From a checkpoint of a small transformer trained on Wikipedia.
Architecture: RMSNorm before each block, rotary positions, no biases in attention or MLP, untied embeddings, normalized queries and keys.
Each number is 128 + 32 x the weight over its row's rms, rounded and kept within 0 to 255. Layers, rows and columns count from 0. Numbers have three digits each. The size before them is the row's rms in percent of the matrix's.

# layer 8 MLP up, 2048x256, rms 0.187, rows 967-1021, columns 0-127
095:096135170150104100163102178118134166093105158146097101096223166146150094094145083097180154184116127107136133173077177144146140125131183118176153145105106111057147079118136133157068110162120130157059102152068116117183153119101096192124167136147141169122126140103143125173080088137117133147151096155176154094146118121102109138077145158105150181126150107120107115160103178199097124121121
095:103169145121173135121143140111123111168150102177098087102092177169108087090136062105125180149129193110183118145131078168133096117139184118138211039182130105161142109142153086131061101141126114155079158028100141116141080125098174112120119136122138093126141071133132093157113084151100168194135136163067076140177106116088109096150164115103119125107125148156136150098093189105148157125144
103:162182104094129185163146103155157141122141083152181095142133150137159152134111098081146174090107119182145121154032183112139174203119132147115109108168155138150154118129132074089066120165207133129086134179185140180084110147076084108148129143136126085113128119112193163127164122143143135221106136123188118078141126164080167111088175146060095074111113130110174136133133164088096074127175
102:126096103137158067124184158132104096175121087077086084160113112158210103135138144099133128142172128106139091127127104151137123097115144143098181138161134105104120130129179163130195074108156132123130136153129131105122124115131140102170148124131114151171149150127107108082117162172122084147124158185167140037159114105122152125143147145141129134122111032171135122130132109213118123116150
107:121127136133119109109113121156108177137127129132114142167112155170129069125159133138155086127131147139145109094132074134080120094126159142127085109137084137162127136124122091100106202161123103130066182171126051201139120180137124076133137087126098126133144130117114168185149139100197151143158179084193136086102111115079074122085133172134134147150198112071143135113078153100170184070137
090:117168150087096123110160157140157119074049124197104114207115105150154116118167132135140156172100105118198123181183163135103125118113163115132121132146134171124052153161120142146152183148056148104124048153167146122094099112138168095133116134118153097208144151119106152099131122130132166089105152120126125189111053122230093117177095153120155111063149101118174170102113081113167121116149
104:175167113070115184169091112122130109136070161142134129070093156212105099113098139167172161125149149155175156135082081098112146134097126102124135140155153190144154187125152099168103130121149122188172128133125105088103159111145079110179044165155117188098095091111170127136182131112195167158135150137133148083155136129065123167095108122182078118101141103130090131162178115182070124059128
109:085085194165153124115128134125116142103065156136156082126094132127207090125128116079119153082114180191131122153137147149147152120090095134049153148159099092150139055170122173112144144051128084177158071171134147158138051100105096123136108096190147167136110140117130108158152125151130076092098181140108140157138131114142103132091054162114153059119101110122090075202129155157152113135152
099:112172165183088189087140125074063158123142192132141117184104134126085127065152162110185124181125089105127142106104093152165151080099089129099100116076147121136170144154182135118189132092085055135090138131152108109152101064190132064186140111128149144172093174090073161140158134126128133128124131134143104126090176160140119158138132147140107153202134049158125124140163165155095113127136
093:149128096140119066156163192175092130131107157122162139141160148157128152149134166176158136133196144146140172081107137143168118104127207153201130124065151165153102090162120115144123064118118128087113143109146130122174075119194065057110115120102192137192111078162108144142102155117090164165216075128189078124126123131141124189156094127142105154161142073131149132116147109185120109134084
103:177120125135091106152169143173140103117153115181117137096100098124149135082091192117092110119105123112128093142168129093147168097123096118109157109145097180136112126178094147107159082138076118123156135100143130148170154092190093126097107169170135192100165204075038128135133128176187133139140134072123128137117128172142152103203103118136101122080172123123144185155066076084100161146112
105:049124118123142113142063165160149130177138170128140157136175132146134148124140156111186128142118103081124058155083081093127181038111129129090184095177101114128136139140141100136096113177110106156186101136161158151118124097163123180144122147154120117194090135134116140165158107143016121161095104157141111109139132097163100172125092093137179107051095120141075159140125144101165152081077
104:116139145126163139141117117123098115077123179181174102139141230093145177123117123136198156122104110087104125169092137166161134077127161122057165093166130179123111117088145117119143201082107099137134161130091140127182133078107198137175105201128145171147142127147144132172145078132124108178185147097183158118118081096130164151105074119129177108138173135139126113104149136170090136144131
101:074087172072103156111167141123135122168076145111100179110099121127112159145142120206138142188078141133164126101170174107131118122151121164124133114129126151120156124136123106152179100107083149127128126142153124153160131125117157118109104073153125093120118088105136139119174125161105147113140173158146103073184032144150114186095135089155081118183169097127103149105187147139134140098117
109:121109184109174151130031147091154125165166072110104132153117148068150107156144079157183133149106133094134143110123188087178135162144158136106114160121131203179097148105125229178064122101100064139130172089161086153168171152105121101113135131112135097128187086118125138087127095120145105115147112129148098163176135139115137222106094204136105110172126112156140098111135134121116059066152
095:114136129119110127134108098177155166144175131142137107106055142127205086138127158143116115110080057119116117152164091097220101127077170147124155215137135133132128096093110162105133108156126128072060114099131160104132165113200105073134094174128083135165121124127063145158137136132171111090120101170173129128120101171170099106131144139132150114084069090111174106149119119162143137115170
096:104168158095108135150150174065125204192142092108152112145134068123102071153131103156131138131123162123115118123153114127111165139143122201111055080117139131115178082165123073153110084146093149143091214124163187172155127120152146146145135144060133177130146130167127169139107115082126094154181167159166146190093122160148112114127195157098160139101109075164157111144211167183096096119095
104:068100149123140149121143140107212143053118133145119125136115057163151134062111069161144111168087079113122174178108131114130130115137114124135100112159143153156127132125145164155132126153117103113179108078082134106099101145041169116060145129127077134089088171115130142131136078125197050153164114105133118089123144096118138149157114147111083119146110113150145099144083160147158133084126
107:079081081138077156187095167106161171120138111164102092098085122124113112112099125119124124103147119088122130137144086141075149148122190139099082152086099147139123100126154161143132053100128129162147172141101141074175098076146150128138114175144149117089101138159105189096134052104136046100108161106087115132097104183127084129074138146110114091120130109154098119139130101110213075118154
097:086138161131098120080050101094124095156143116171109156103091133177106169158163106126145093112114171164152148116145116113098151063079150133105112129144091161130184142148118162088139149160117126147101095133176086151171101127136176152115104088118164095137127158095095052096149138123155143125108112090091121121111162121159101240108117150080122123056079174116116181106060162075179161100122
099:128090140130199162117173197153170175132149134092122102077095123122142128089158091106130155139149128117124099126144135119136139135117102178090136156142085165155198124212128151099196121088188102079117102140099137202147162125131127149089092134118109126161170130109165158105150206109128156169143127160116120148123128129192157143127140117137141081118151154103176131134141171110139196119223
104:159165149131146165177170122118166163107090097049162123037135103156140085154166165108211186099142128133126133108147123151114095119129152093106125087150112134203057147132120150121066116140124133161181134065187132142110173103152118115075182138090174172114143155096087159159140145163126120130122190205140168163169144151155137142101121120120134117127137126109164172126087157136148128126122
099:096126144108167131162135114081129116199063121045115136141123073192095118129151068118125134113110149149133155118122146142170074194114114178096160062114132083187115094150107119114082137121143154137129113147125122149182102127177191080098105146080123129159146147082154138087104143177074065142159152119064100184142094218082013161116094124054123128131121118122183136132121070160142103112111
095:107108117157154150193094135114111146097160109132122071140171064092159151117124105108132124094134127149135158163142166058127184124168095149117137093106117116150186111157135112155074133092116115149179152054118130122147135119143128163146141172160155128202050078151224144135090170165098161152096152101157083090066146142154183142161139136149096104165158122131147153099137160184086162082058
095:122109094103072195137110149108124130075074115182133123102146136166117103098122088124121119159112147124115116108120070140124121160170169157156139073142129128125109162123085113098117141149116094145164132135074155153079216182161093110126082125137116101159106092094128112098068124086092128134139119103121174154167123100107144184136134162137111145114170154075146086146132182123167103199158
090:147155180117088123107123135122076118153146149155077139137129162188111130146093117182104139147109100118141174077073118146162141115153158213172137114132071148081128085096112177113127084204136121120143182132195165130153107156086162164135119189122127089130134153154149153077131122145121181098102176151176069092122229088131124083093113130161065119133096137173110136122067094134084143166108
100:190092117146124115052130120166159125128152147126122087073133100164200134158081146066129110115115063052096109125134080199123124078114113150108102133106093137112107126162106138156083092036084082142083133092146155046143102136122147124134100132150108058097106111131106095169126071092094140142116140151185138159122134092129137113070120150121131096107116150140181110103151129131252116143109
096:163142136135086127180134195160083196148112110143143122109147118089105179094127167151195139133091131065169132150131124154099167171057146151110167128097139161212101071094176099102116145129097118099108112063139144164140077143143114125122152125152174125153090126125147117181126125082124135151107148049117165081048123106105093039141082142130131124082184123122141126157167103111228077131131
098:135089122130151150131109117099141143102103154117095089195169121091154126128144116103121156069135109127096090127185121104103149123102024101163127111140128120114109112198179095167051106125108138112062141160172106113059115126091117137128147121151183078137070106150126122142066129129144099212131154092114119197101113121108095100136170182139135104091170157142131109160106132138143106163090
102:179114089115130165149141200116169119109140168122118095065149092119150156147126128130176121143204099104145185140117169095141124120055161109151107109107141178145094126199135055117117078099121109095106170164126175164105106142095091125041158141142089104100133107147098065089092124105120082145227112125140122154150125092147126182099124144147243209119145126134155148120087052138089118116112
091:197131075114139103150052114195111132130119114070160091168159142128143098153148146161123102134134163146154134126106143185163101052157127135130083142084086150114148095086109109133089067061099126107095090115135117121127116119082088087135133090117080145131092184122119163111148062147148148088136147103107139101106124123076080176141114142131097139100144160111155087114108166089090085158103
103:141109150125126123122076127137133139104156119133096117134144128162164131140194116103075109140092119168133149096158144150091167156153127089126103135086051146085100081111130090111083112115110121192112154176142137081188118136104137135133126142064187133103099129113050098118086170128156119086103113190140128120115083139188065112104141054076117159099129107128085156124132138112139143153130
099:113143180092129152170124179058113172138141094122125133159110108129138098155137117093158121069164110114093128143119107075113187189137149151074115036166202174139140114119090177174161132107101168125201138109168135141138149116106144131064142099113114121140100118149112141092147087077128104111108137127163133168090086160093128166176141166127146136109128153206085104120098132128110141100124
088:089047104135164141112097164153128094127114108110115091221083156132127154151141129136144164141139128161128171214048152094127118132168114076130134105090153164164100183141110101134119183131076171160107156102131185128127143068126138102136104138123167175148147139115167148164089165163112120200129145150140105150128120159102145151172143121125075106198200147075119138135165067132162097175088
094:062079160146073143148160061151166138174083167087154042144143131159168090173092100110163117144120130128144089098151122120159190096093150098110121137133097139145138094117113108117177146144130138137100117145186124195123107183069075118167127125117157162086093094144095124086135122127139113186122174088174091167131129186186113106120110198088129079109158141191178114128173111102124146113122
103:147056084119156128092138146127135105121112145105092080128145076185138099128100133084133110146168125144180137104110186163079162106129102130152183156140113124102124100126124081090125123067132070076094120138117134161135196147134140153102168118094188147120114133143089139106112143107124133126177070139141106129191115098101122143072147130133087135119079123127061148164157122092098129130119
108:106179160161124157160125138076116185150106144068173135169100092150130106189131088113146173093136146127071099136148156167126120113129059142095111148144117157146165178129129160189177194112096199096122149111146119109159098120114148151184105088153103182181113154109147088098161089137144135118119156086158121113132172148094117131119150081083178112117168169162117094160143086160102078139119
102:189085139116148142056166125107128103125125100180110127117145152182112076125133132174147079081140122144130175171096125132089194144162093118082124165092134127093189082118151160117139080155119081097154116107118092127100125157137165150110107152142121134111097141066110149179146171151136197105082114133134198091151140123115092073095127139059123202143101148111176120086112089128106123095056
096:182126121139189151168133144116121089134130145105154134161161132128124175163118089095161145070101035127163137115101088136075147096100114166093104142128134116116196108061142107171085046185078177111126181109153168112085059114175140162132148198126148178116110137132091135077127133131140150025174132086141132101118127088125114233118141095102144157121157172116139093171118118127124133132154
099:156076100029108146137153121122170125098126077122110150133143089167111149205094119083106117088078086171078169124115094158154108099087142106126155088083113164117145135106182113039145137153154117129154081134137158089109138125190131117097115154123138111124089123112142082119098130134094150192147095175152149101167183124137178173116133097180194036076053161135143161130111094160143142106089
103:144180214115087128115137118094137122106133096163128111094130135161148145160184106201170090090145129131093134115115094140137156137170092109022079116153164134132171151153148100124082190106139138170120067127117154104109088165080112153143075083121092063122140181153159112105155124114094146107088087117108115134058111140100161138090163130091154106113063197178088119096108128129130180138125
096:143155147106100139117108112065088149131119098146133092167169124091117181196153132116155148114111182159158178066130146112133176083166128142159095101138024148127088151157077085110126112137162177148083126111166153071146162182151171127141086136116154126186147120121080092127157147166111115086142146167138173163090121164167081186131159205137182130187126119138095129165099108108105125096144
109:150167167213113106108120107148111215201130187135144121139177102150164135083158128118096086124106155142135133103160114070143172113172082122138168180060135127109163105122088167148126137185091113134143132079116117112139117105106084115076086137152151134129102103155097078120152140150087110157162114156101150107130101088129137184129127152130167095157104133080145131122145145106123134123096
096:098175160114115138130095132106142097145143106120138086107108078206131115177077136143126041169121117155124085136089133133107141120140163146110120141120119090148162127145139177192136126082107156123085188097084137115085117151063187113077114146103110098114091098133097095157107142143108135111146138134169179100120172114096121168126144165144139194096188094180093078199177085121140122093165
098:166124100173120166093142118134124110133122133115052115101155160115071154153124134112205145123210082103169133209097174113089142125178091123107095182085060113129177139116156154142180112123141081146104098131130141116149089108102101099120193133090102137091184105128130180119110194131129103094148122178078130082140082085112154180121103071112176119142169072097149064049113131148106158113119
107:136140096107105075126080098121147150134145184184116111107153156142112198140159132157135153139083138142135179140128113112079081131124183077135123128124075106086114131136151139115152093116070114208087211142122111131133169184069108117198060149177094119129063068166102124094161155082103175116132135154162145124152103099164076169196139139150134074154134111128138177146142136098173214132126
086:110156104130145159095140151132156173128123101161045145178079071132109141177220109053096120113082091113177097124132086146147160153172178131165122160144147132158121150131148140109174156064146111150081154161104169101134047092095127181113162147120145118158161146070103174169056137103125179086138137109128097139136105091205115114149130138117113041141127110127135186158101066106157143081114
104:110125204129145114093120134144164174087114089191132130101141059159098140105105125093118067116135101140103137068182137098144117076096075161108114133205130116121146135137168169063145094122135117137089146168053067078107137149197127141104125117160150155145124133118108093137126063138142091124149069140127163157100116106145106156119057175068095151085130148082174109137122100100136108156186
103:116131120117186161117151145156134111111146067112086133174150147106074109186116142123095114125096112078098068134156123124187157094109171096100123133141152167141042156130142136132110137107138118150132081166125121103114115115105138085137098167115120147131142027116078076055154142141177138115092090087134102100086128173139122100088142111102132135152125127115168183097152189116112113105121
101:100153180094133095083122057158179155058137159140142136161126129083108167138107149095109099117094167109111125092126116135115167141146129128141109092091046122137123149127162212156153106138136117176139093189109165115130118156117163131211087125152151153079088175139114132127112109100108087174105065142111145130092130211148143186140093132136131186110139170131085163151134149176085147074114
096:096104083089113162077097109051148099125092194175149098140076157093092113090220131071128092112100064133057111177110183108132119092129139149142151130131118095113120125146135156115109142167150102074106108144076115164088117147113102093109131128116130164104121155093121127169148107046143114141157147134129110146081111086122163132150086127134165074131093050086133121101104170114118100067131
107:096132076136109117138092147149137154141150091118113116082088128084124153126146148086143163067101139094172120158119089137132156098085110171152121139220121125099093114140179133085094156092108119174122122051130127124091094110110097152077137152104138119117110149066080116098204123072120119083143178141100091064113159095101110111108159120077147122094109084159155136102147159162166103093131
108:103115112182081095162130171162181163118135140067125103131044054160131129159108179116115170129129165154072090131064107071136150151054149104110122137096070092123101140163120176198076114118163136136117092096148156138145140144044114139116142156133141134145161123080148129149091108180149175153113107121086167075149114105107132118130122230116137119165167204045070145140169129130159146107161
098:137140106133123158110143156156081114163119122125177084095141110181080149104087140109147154145142090157168148157125135138099110131139116098167135160197098185163076132099118102114082107129151112159113116138152097056076126163152083111110114116109156095221145170138126072117140121183148150171099164174065124122111114176134124095113085131156132111114178186113168114088124114162182098128116
099:138128149102079127104114142125194109146096125090119111156129118128161103106117170102089160124108084121150160109128075141135065078061162154114115169168132182122146141130140176118076128134145113110158117158110100143167104134152094148154113175204139125060151088082131140114152155129138136103100123064137145114162085123143104119082158130133162126209082155110142172138160120171102154111115
# layer 8 MLP down (transposed), 2048x256, rms 0.19, rows 967-1020, columns 0-127
097:099154154164177144114141127151139143101130151189148086123144129122129144115111170125140154115068093157105130062206125193149183166101141182110061142114067112116117137139103194133159165147151066149106119177118166197116132149156113078106075133145147128106060149062106132125155178144118138145130070163197133158173113128178129175119122136165116125111130122133126119138142175110076236094090
096:176102118141110107159121167031172110156127165132141119203150128112132121107161048133129126155148124170110116089150074118177125109130108069140082102105102144121163103172112140178162091133122178174162141103129055125136139143087154099155135141128137177123116126101162133157130110113130132119123143116146204203170145147132169135144101083145162105116094090193142214101100117126154135163127
100:092133137134160089185114149143087134136103108142126162147129157126115073155143100104129102146135097114086127143130100101102118185157158134131115167174125124186161114100114171159106100205177103103111087137108138175092149116154168102148140135112140103113193146131120101109193134160162170094152162087136197137117125123211149126174142149061147149093123097137114099167124153066180111139111
100:116176115176088165111132135102112179137099126115136169116156095085130083096192135122102114122113142136169138202088057090135129082126157102127171173138145180165111170140116148098110142169127122087103153099146098196161127159118113120145139101120096072166243106094167117111119173149137138097132064155143120131131157134178117107169207111063120114111160117170156079104119159179131170106158
098:100125102137137138119116146107119168115115098134084103152066095218122111164232144174110141105145139126126098115124077138129098152092143088150115136138149202099080147120068111105099138159156168156168185100149119161080165106155143189112122103083127188175120119150134138144100123098144204155114091171144128138131173091183094147178096109156158116175148116134118143156155103123135156144128
090:165133119110113144090104150144116097103162134074124100108129157148148144112136103153154096104140152134160151112072118139068080106111203066065123161150103106164114147116093143088120164197118100170119103130164111124145131119099163156079101171086111116131124088161208170113142110129165151123125120110159097161168145167177143095114119097088108155093123083116047130158100187088201123115168
107:204141145117165108150147122178076072147110103070132158151097096100139120088163175158148157153116114152151196127136132136161057091112144144119121122120115190135114123137131076076126091066100116173106105128079100164142094127155067125147083112157078164107163079081108112093098121135188155174095133140124093140132144098100157108069110124154116100122130128133106116185181184131124198140074
106:097059154155080146124159082119100149122121136152133045134135128106123164111126101115137084175164099053103074099138119099140147172115128108063190166094086106140131165108115093156075165123133123101127154112157139160171133158147142119159141154067139106064095135111128123152122157154084110143128171098130091088157069152144080141104111115154120116093144152175117180158069090147121145121121
099:085197138161100136125143063142121134166134185086160114158113166129146099105094131177171128110080076059182156096115127116158099107087117158094196109129143140152142172129136149125160113133110103112072141082141156114152042162142110116120165152166146093171059094106106167163178111196093127091126157139108114143108110148121120148082156128150104131096119099166124166131136155157146148154091
093:103141147135131107128173158155134146104124187100112151164149082190128107138144131179121192139108150107057108099145161158087074128158170173114116109094119089122115124200189128100137085102062126133121114151112117157157161093161129115126120127138115188160136173124157191180062138099095149195084110095156076133121165107164123147125112205167086128086099126117155145192103082118161094109069
099:161197140125144144144114105126116158174148158165169161069108133136121192075138109150185118146141140120140145124124088128112126084195133103148124126117199084142104085174193143103110115156104157132160099126130177125104157154173064048110122134125134129131105148128125145044173181136127117124195108146112091175124143178135135136120102173116133113072108122156149170134174097186175126101068
106:088155106103134141171166137137206097137151133118166105139143116109184116124060110162104140072090164134112125168098096117147102133117118103129128115157177127083137138137140102119146131151149158116169108160116099114131158100143205082093147142134111079142173087210183152123109145076100064091116113156108187103181156141102107179124111012187157151083097083162124141110115096131147155104114
097:143139120105121116119146125210148084122055162137114121123105116118140121156146105096171162136114144162114082102106097126129114160139148159160105147164125085096087172131148145184122142154165123111122115160139146064089173153114090132117101087184065136097143100131122070122046177088084135146163146145109038153096139163206112079121134136187188106139116108090151149123110125130107118110117
097:153066147130134143128126165096109119098131137209070129101150157137128127109103113102082205108147144154123127093147104150101165069076121159227082117150132124139099134107156207103141228119202156114121134133149116146142147123136121085082149167130094146061127085170125163097097107152130105170123124101120117125098115083153115159148143113124129129101099178108095123172169123114108153125128
107:200151125158122086159124082090142149128122101191175082096103109167144129114092056120064171169183133109108128123110148119178189084087088145120156111136172126131082125116164160080123175129154149106104194129153062148200149139136137196151141138151106111074107126137199154153106138152134132103121095083100174116145181175104191148156208138139125170145137124162143143144108133161077159136178
100:128200111000118135081107133118056116140125177154074103113153083104101125141095106117153120086141086139133114128117123153099150178108167107104176148134162097088153117109142103096143192126147145170102137110165106110170167140128190044073111137108145086151112134111136105140156128080113106164119150084122167098113106130159130146133092096131118124104133116164105136098149146099120154132092
099:121145154082084147110123156131147109150092112146157178166191136142151117105141117117140092123101123123145144096117122136090113120140142165122130158104193148119141075181095142137085151125101135084072168140145137150145105066153129118173109100037153109104096139095156156150099158188190167109130119209148136129088100142119095080174229145149124165147148126162127167127143195120109126127135
095:101115118149118170184142140074119132164133129164125141189147071128121142104139190130080063125132099155176145187105109129174181108134154111131093124078135104132144086094178148182101176094188141132103051172157117163157177069162088117136144125134081096135119122173115093152100142119058123138102140126129116154025176153209140145134121178146085172155119139157112143133145176111144132136113
111:138185144138142129157120166148152182089118113130146164077110160167171126137107133082088080118072162095136128134144104130116187135153162129122080125092108120150086106116088107093109138065159102131134133149143120066117170117111112127152104153147101161096092180071112119121143132154151083116074128117126122126123096154099109163115130156165130055105144131237133120078149112143073151135127
098:131095137146171150129083112176126113146125076056104101089158134136082134161068107142078127176089160143145091112134102074109142158129075153121069163111105104136154090131151154135174151125130120150176094168104102135133044186111145080125138121115092105113099187140145168107154105212172136161106142160114201105077132133124165080081123152051069223114061177113155108133103138077151120132139
091:149127162128164139095092095080071136122151164108086151136085146149148171203135098120099146123112105190150144167111094162134131129131138109169112122123152065169106152084138117140136157172070127118122115198108120079113083144159095139167187125111125162054165120158161123152118133160154107160114114074165139153154149146255081182179098154059117126159158095128136160154157118095176146081097
098:159127173179147179176149112141083114115146096131152154110166169135186163143161109135142135115094133132083169127096104103114139125130192122136111143077111088180103102111140079126087130123108144163196143058129117142089137188136194156168190093081133177138105138114122170107150106142132052127125088152162162139105136143107170093133157122129053137157085111067103109134113147126155161139134
099:182090166144142212140092144117122134127064149131151142104067134164130181136070092148047121115123127123172100089154133116137133116118137142093157113165099163127202175075115176137151158074123082151157125083152100171121133122125157127205202145157110096132125111139135137046032179115125156124160122126155097081142055119169139171172115091137151123105178093120079112109185080105070145164078
098:138105174173117106105130108105151142133157079153161101166110158092136122106134091126120160107149105117117082085147144162110116135145102162159161124102106162151179195161162089045110149142253125131146118057176141108084166145164146135096142126171092143130130138088132177160142108081136184177103079149102160066108131162101155130134175112161161135136153129150101139143156160165123152109135
090:091115164113141097126152129113088116109119144138100127116140090145132145129152102087122161167112156115136098109087152191100096052101182188062138135144109104127168163133150131100158109165099124079178160083106123124126130111154115133077099109121176085115123126119121133131098090121123156144189090161138140130141118128129135095115081107165139208170156117170117187139106120140070122160159
089:083141132195105103126098139112115047070133107187143108179108112164139149135128093130145097142094088150083099145140119146139122112140095116222125154099116166164115172094140181128087090097096137157092135149081131154136112087136158079103072076156162137147086146137117124149196144141085151133064096110094096105149095124175116102202188103132118090098141168105144114135073177173171115163074
102:142148123123132086075215108126166115126181210163100128127133114118101122150143132125161168130173133106090140173138137142128137110130160091098149098098115128087079129160173159107104154082078070159149113155129125116141155124098119185180163126132127136121176144184143152157082140088159093169094167103193079129126195148132206135143138077174122101126099111069131176092128110081157140106136
102:122170143144142146151101086149145210104171125089161136154109115122116079148152128186112094153165074147151098122130159134125130079124095205136123097175114100136115170111080213140140130151038152137090137168103135100167163120115123077135110183190130170196165200130115120136179109108143130092202092187155103165115134139147024131161073137148067133116080125098167104147127118107127157162101
100:093123074139163115134108108095148136112136126051115112210113124091156194119139126147149181102140118088151136131119137134070164200192029036129119113124107106133107181124156083115127115151126093109152131100101121136125153141124124188119127177107164114170129120083138104164069164116129100128083134141118167184120112170153108074086107098097065074169111177039092083157101150122155087138145
103:101108132115072117181122094147087114172118171112171110152112109147115127094117139103184081122150103119133141098122124110069141086135138095114089106152116151102065140106104169115039131110103073186182125146094112099151126080091094156168161112140184153106102116107079126124129062196128150169097140118140147188088081172048152148111132185134133153132173151121131187115127163107119106138110
103:069117120143157119072127072140092087127103188188124158123113111121097125095130130089139062131105129105111108137154161096101119116138097122105126155104118135171134164136096148133100139159126129114146134100130120159197085151152158168073135124099089168089182102088100105134158157122092139086120122180133125173205121136118122100129121184107127132113150141103158144136085107147136122183072
104:137082150104144119100088113117140110088172095100145105134143129147109145069098155129133052098098138114125114106114092129152134064147125104138133181103057185026100112111064097160109120094118115143117082108151080093025085081143147100152186140146111131138094034163096129130161121165143122153163131146125155178111118140152141121125163098088143089131097114050140156147153139173135134104109
101:083087080117150124174133124093092140149108187116152137139188140074083128127149158152149094094137130086092156102082144111127133128091079103160175155156078059109145201147118118173147173105154131113129098135155128134129140160113163065155108139145200118141169130079143116150093104108133069155099115169175191154106057124135134156170178118190105155130128128114119174119079185162113113098137
093:154210133158086130157117098105147114184060108175150166103168119128135120123160092104169140137093124113120111127166038145155155132084145135080082133117126177080204119112162227104150088087175074130156065152110170140118141180131113180133107093128152058105140125132108097150129042148111117073146157125122128175148179146128150104108122138107116116139102121107170139086173140136125108160118
095:148090102127191089154161142091104067062113148094159120180143137115119148102145104198100127121148132124094145082153166134157083147145117089078093115141097092101134157109088069096153093113110095164103095165075131142026184096140096119095121073116149177167126162081106145101091115220101125123097120079091230108139121154206093122133107101070127129128168111107166149117144162075147121138165
104:136189096177102175150132166098136205087114114113127120091179141154186130140110131191095091171123089104104135178037166089092201120114098081131122115141143102119121147108125087107173165147105144167108130158068099124141076133097115129158136101178138153105105123130176109149134163132145077191135149110136127112147113125134072111123123132148160196079130063103087082131097076131146140100143
099:104097128120101095093156115052137159083139114046155168124115167135148203137131130156080157159141160155155139125134150139128148110106123136170100194160159087113097216071114135103124139148148087146132051091119166112104145124099147207141087136144116161120182164149187166140085157112089153099150122080156159117133132105134116133103122094148137130099180109129091126171109083161131149119159
102:104167145140144099139110061164139117120117118115104133170157113121093112112144118122168086081166079163165132112058068099122134132109143104128090094125111136196180148129131142083168166179165052089131100108110109135065074100188161120132091113159106128155135149100125073102160125107148124132129095077175138129172094212125161091109134106105155061070123122134112119074127141125133160091029
099:179110114083151144124124167153087071105174085116136211091075101153092086143120117130089170083080132091140113161156162113095110157111102118159115135108110119132168159126101127112116108173100129103163107144099138189146091098127153096129132130117152064171122165054105077113147160128122171172159136145091085113135161120050194128107166101191156126166165110127213122121115075144106213081134
102:121061129105100146190162212149148075155149108101155109143165159107101102135101113177115138148140056208121127117066104117124144161080058090158063132122131146151146056154172080129097075140114142161106111164088188102124126172101125147072176147118097167128093160144112096127125129113118125105134076100144100092168177133189062069144171174060109115107153146147145156214176108110133171138174
104:073167123118098123162193081135143153141071116126096107148078149175124128128156131108085148105133142080077128127148143222124162173176097105076138113054072163156143211120066155115122145116144117136153133134105144169128169092112146150181175159120114078111165125166138154109175119138113178106137170189105082134096135080146088071149101032088101141084144147118123167085117115118163087122110
093:147129118129100078133157133048082119183113133108151084153123195179158141124168161151088114178156134136110134156165102097113115185143139141182134118146086200112112155114112094115125116123195136111165145134106119107146148174152184140132163090083086106113123105172093149139082139124171110150124065189123122180101083106143128115174156104145129120165138070129074125105139079128168170143134
106:103153139042113119145129141178116145131107126107175116140162119161108143192114126121120157169126114117158173115168144157138079058116162209162110098117090154152079147157155158174143108155134148120137085097163041105154111141113118101129100166138134142119163085118132150104093104129069087136127089170137070163117137166117154117138158185132138150124175132150135145133188087119148123189098
093:164092164090226117125094100155162153121149096155144112158081154179131097102161075097133144153092122152167118098144144163142177129159172090162083100136149131121166174168130103135124210159083144128126114130126117151128130126141114101201151162082117144124148095153073139168131155190187193157124070134156150104155101145165169134200135076155094107141091115078110170136150125153166117169124
101:125109158146122160137077127114095160099141136156128083155153058096122078164103211159173148110162092101064139082113191173069137141107145139142074044094126130131100098106106059103181062176094124121118082126147108151131119121164131153117168117105135112117108119090126177126108158080111121132124121138135146109155138164154177112157096153169134142107167127165066080132100116113136183097098
106:089131128116114128127145118086195137137155120166149150132148107127127132117152148131098088157139149156172118114142167125137141145159104145135094156111135112107069065138130090154147171059130128121096175178136135131170165090097149118084151140146090111136107152154143103168076192153128168132128097175117124079120123144101124139132132084159169146181099119148093129086146165143123177160135
083:117127133131154180096157105092105097113154143107089203093117146175165194134126070126076115123151156107117170111109166131132096097104120136197136139132157136103158144104161149088142075162152163129134147144119179129018123115085137105098080124091137126072167173170170098142127157113192158118123103169079170105090161158179177051101131098102083121099119146063121122167115157087143195091074
105:156097175097122149148163142128114129140163132123221182124112074115089129098123142158086074148072165119122113054129159151119123170147142058215125145055147118095188131086123143122170138126091108136108214103091126165156102117180083147120118154093191151164168148114127146177131102110146127140131160115102129114094097136146128153105130115169114186145154088138132153072114099120102094210145
108:179174121103102070141112174162071173100091107140140177067168211100128127105116150182193147115126139107145132063186104110148147074187151085114131103097144210078164124098139149167086154119093138168130111118133184148102044098158151112127119141139128128193155130071124170098170125156163132095144169104112121121129115129080144110071084161148143143179095100093120153092159082088145151096109
103:175076124091131113097169075175165147100171157133122125154153104089126118163117149131095136107149160135101135110133135059126084134076164110147107157113103129144112128080165151099177141138178146081140085174115144123144159168078092097144169104181084134109176149131175089118114161126099087227156118126143143122153092093151103163140106077168116154120116136098097149137109082186110160057152
092:107083183105174106095090183106134138146152109171142125105164095131092087106141160078078069118092130114126142123145106109133051104144091101146152182137115091079067165111153117143135104143134054131075078176146170147131149101117148125129118084084139072127095177090175067145172131039189174108157106107145113140074207071159154139125082138144087063107138197121126159153134193098142104141162
104:141098098141092113150138106138126158119167096168110181154159117177084085182118152117141125126146113130104148117124172123136093107094127143160137164158122143138143154117125106108098108150200150101119141092086093128116174100098097044152166138118141090139199170079148182138154184130116137133134136116106160139119175153142115110167134189103089151130103071124150090093104150165100116102132
105:101152129122060133165139126082105125135091143072101188116135103124117112103102154108097175092116098188018094101127084160150130135129097156094111118109158095104134102156142178131150159151143131105116091168203119138163198166117127156087128107112128066105156156132138078139107143147097181135095130107110124177101162130100154093103159210085137115073190161096089162165119118189120136177088
101:123104155128145173151136129132130124107198116141148132147156054109157116085124097103147139124152159118110110153136183120171121188136094146092178178164106112136129113126143158117123098096132111177107076169167138142120182093108109084064119148165128139143082163180150120111135153137088130093101188069204103103110145134131149095142141170130147087130137137181066144073140102120080165232164